python train.py --n_head=4 --head_dim=64 --vocab_size=8192 --norm="layernorm" --norm_place="pre" --positions="alibi" --bias="all" --parallel_block=false --init_std_o=0.0 --init_std_up=0.0249 --init_std_down=0.0 --lr_mult_down=1.5 --beta1=0.95 --warmup_steps=200 --schedule="cos"
Each number is 128 + 24 x the weight over its row's rms, rounded and kept within 0 to 255. Layers, rows and columns count from 0. The size above them is the row's rms in percent of the matrix's.

# layer 6 attention value, 256x256, rms 0.304, rows 220-225, columns 128-255
size [100  95  98  96  96 103]
[[135 125  92 133 143 138  98 100 152  94 158 145 155 112 114 114 111 150 119 149 138 142 151 143  96 127  90 119 150 109 121 164  98  86 150 128 148 106 110 133 121  97 151 152 131 135 163 121 116 126 139 144 141 140 132 147  88 100 149 127 122 168  89 107 151 118 152 132 126 105 121 111  99 137 150 139 179 112 121 159 127 113 182 105 121 166 144 126 106 128 130 100 132 121 112 152 116 113 159  92 132 147 125 133 131 185 144 106 154  93 160 142  87 136  91  95 131 171 140 112  95 104  81 119  92  99 147 134]
 [ 79 158  79  98  97 144 176 113  96 119 109 153 169  99 125 127 113 121  96  89  96  92 124  88 120 159 136 135 114 127 179 116 104 171 136 168 134 129  42 118 153 146  88  94 129 129 161 135 159 150 131 136 122 109 136 169 129  93 137 113 150  98 125 130  96 158 112 118 102 109 124 128 127 111 131 142 113 140 113 127 126 182  95 143 125 102 125 144 105 137 109 171 135 104 110 119 140 115 141 151 126 127 169 163 140 157 128 111 152 108 126 174  84 130 151 116 120 117 134 123 142 129 155 151 118 136 138 106]
 [103 135 142 124 121 142 167 144 126 146 106  92 142 142 118 128 109 139 124 114 150 154 169 146 150 134 151 138 103 189 161  90 113  77 126 122 137 120 117 172 150 132 147 155 106  92 122 106 134 111 123 127 121 136 101 110 153 131  96 128 165 140  90 170 166 117 128 139 100 158  97 124  88 155 120 140  81 132  93 129 128 167 114 104 145 124 144 170 148 137 142 124 154  92 145 125 103 124 119  83 177 127 180 124 118 146 153 142 118 117  99 115 127 125 141 165  96 146 189 119 101 134 104 120 125 127 113 154]
 [131 140 101  90 183  88 127 155 151 135 144 100 110 145 172 142  84 159 129 155 174 111  81  92 135 108  97 145 123 107  89 122 161 123 111 134 126 128 113 126 148 117 133 121 145 110 120 125 114 111  89  64 152 141 140 157 115 133 105 144 112 126 124 159 190 150 116  75 103 116 109 112 108  90 113 134 123 137 104 154 133 158  88 139 154 144 150 128 145 183 120  97 122 140 119 137 136  75  77 162 147 139 118 112 145 147 136 163 134 148 121 106 157 110 133 136 118 142 135 125  90 111 108  94 109 146 107  98]
 [112 130 134 125 128 181 125 157 163 122 135 181 176  92 109 145 115 153 125 135 105 156 137 118 140 124  78 190 143 111  88 101 144 136 109 109 117 111  92 111  98 116 145 141  89  99 118 151 144 139 128 134 180 121 141 139 110 126 132 134  79 125 130 131 134  87 104 104 138 153 108 136 102 146 127 119 143 125 122 152 137 154 120 129 126 177 109  87 120 121 201 124 133 119 107 141  69 164 151 147 146 106 120  82 146 126 143 152 102 118 116 126 110  86 135 163 121 138 113 138 124 117 118 154 127 126 124 114]
 [100 126 115 105 148 147  91 129 174 140 144 124 148 140 121 109  77 138  82 102 115 165  92 106 111 135 138 165 145 126 171 129 137  79 164 152 118 108 106 138 121 145 101 150 128 109 120 133 130 135 131 122 122 143 117 122 129 110 147 112 134 143 114 153 186  75 137 208 145 121 138 121 128 163 131 141  92 127 114 135 124 103 145 104 152 137 190  88 113 108 137 112  87 133 118 107 161 120 151 106  84 133 118  64 119 151 126 149 138 119 124 106 121 180 100 151 131 103 163 170 132 135 158 141 106 133 145 123]]
# layer 6 attention output (transposed), 256x256, rms 0.787, rows 220-224, columns 128-255
size [ 94  90  94  87  89]
[[145 106 110 131 127 110 144 167 150 153 111 112 159 148 145 153 126 117 100 122 180  88 150 168 122 141 134 151  89 144 129  78 113 107 150  95 105  81 126 131 133 153 102 112 115 137 119 144 162 134  83 109 109 165 151 169 154 115 124 152 135 102 133 124  95 145 124 144  98 176 198 149 150  98 111 117 119 130 101 137 120 197 110 155 100 138 134 121 165 119 147 172 129 155 116 155 130 159 127 129 154 110 131  85 193 148 139 135 120 118 114 132  95 160 134 166 155 125 111 106 105 111 130 135 139 149 148 110]
 [129 118 141 150 137 134 102  93 132 114 149 160  96 138 125 139 130 132 128 137 130 147 119 124 136 157 146 134 108 151 128 152 127 164  96 111 159 108 150 107 114  94 172 130 122 110 155  96 110  95 131 162 170 169  81 113 171 145 123 137 129 117 157 155 131 139 134 120 144 155 131 151 122 116 165 126 137 123 122 118 109 112 127 171 150 117 138 128 124  82 131 134 125 144 125 118  72 134 129 117 140 133  94 127 108 115 125 123 126 147 116  89 208 119 113 110 102 110 122 123 146 127 113 125 124 120 102 121]
 [159 158 158  85 141  97  92 138 150 145 173 121 114 148 111 129 133 139  89 116 155 110 132 115  89 103 133  65 105 158 116 135 103 112 175 123  99  51 101  82 106 105  95 132 145 124 109 115 116 126 131 148 117 173 134 112  77 109 160 113 121 134 138 129  49  82 121 160 130 133 178 119 167 113 139 100 123 189 155 140 152 120 138 153 141 148 108  92 105 126 127  99 105 171 124 159 161 120 120 109 114 133 110  93 117 140 113 129 155 188 146 104 125 130 141 131 123 146  95 121 165 114 146 114 167 120 129 113]
 [107 120 138 117  78 118 133 112 133 134 113 154 147 106 137 122 138 100 128 100  96 136 218 139 144 143 174 116 131 134 144 151 112 117 166 156 159 149 122 122 110 102 126 132 137 102 188 149 124 104 129 169  88 104 108 137 108 137 146 168 112 153 105 123 107 128 135 162 138 171 117 102 147 135  58 125 136 107 160 153 130  93 117 134 125  88  96 130  81 108 170 147 136 158 135 147 144 161 185 137 117 138 117 110 158 148 142 120 109 125 139  85 157 142  77  96 147 133 143 133 108 152 138 111 152 146 132 163]
 [168 100 114 128 169 139 118 115  73 128 140 106 122 150 135  84 140 128 114 111 184 112 144 119 109 127 157 112 125 125 129 119 104  89 134 139 102 116 170 127 159 119 121 119 169 134 146  98 121 111 145 123 117 153  83 192 106 133 152  81 128 159 156 145 106 116 204 140 163 165 161 150 114 132 129 134 137 145 149 169 149 165  94 114 122 132 135 120 174 131 126 132 110 125 168 148 127 144 133 118 142 111 147  90 125 152 155 144 170  92 111 127 149 113 135 116 146 181 142  90 165 144 139  72 129 152  96 110]]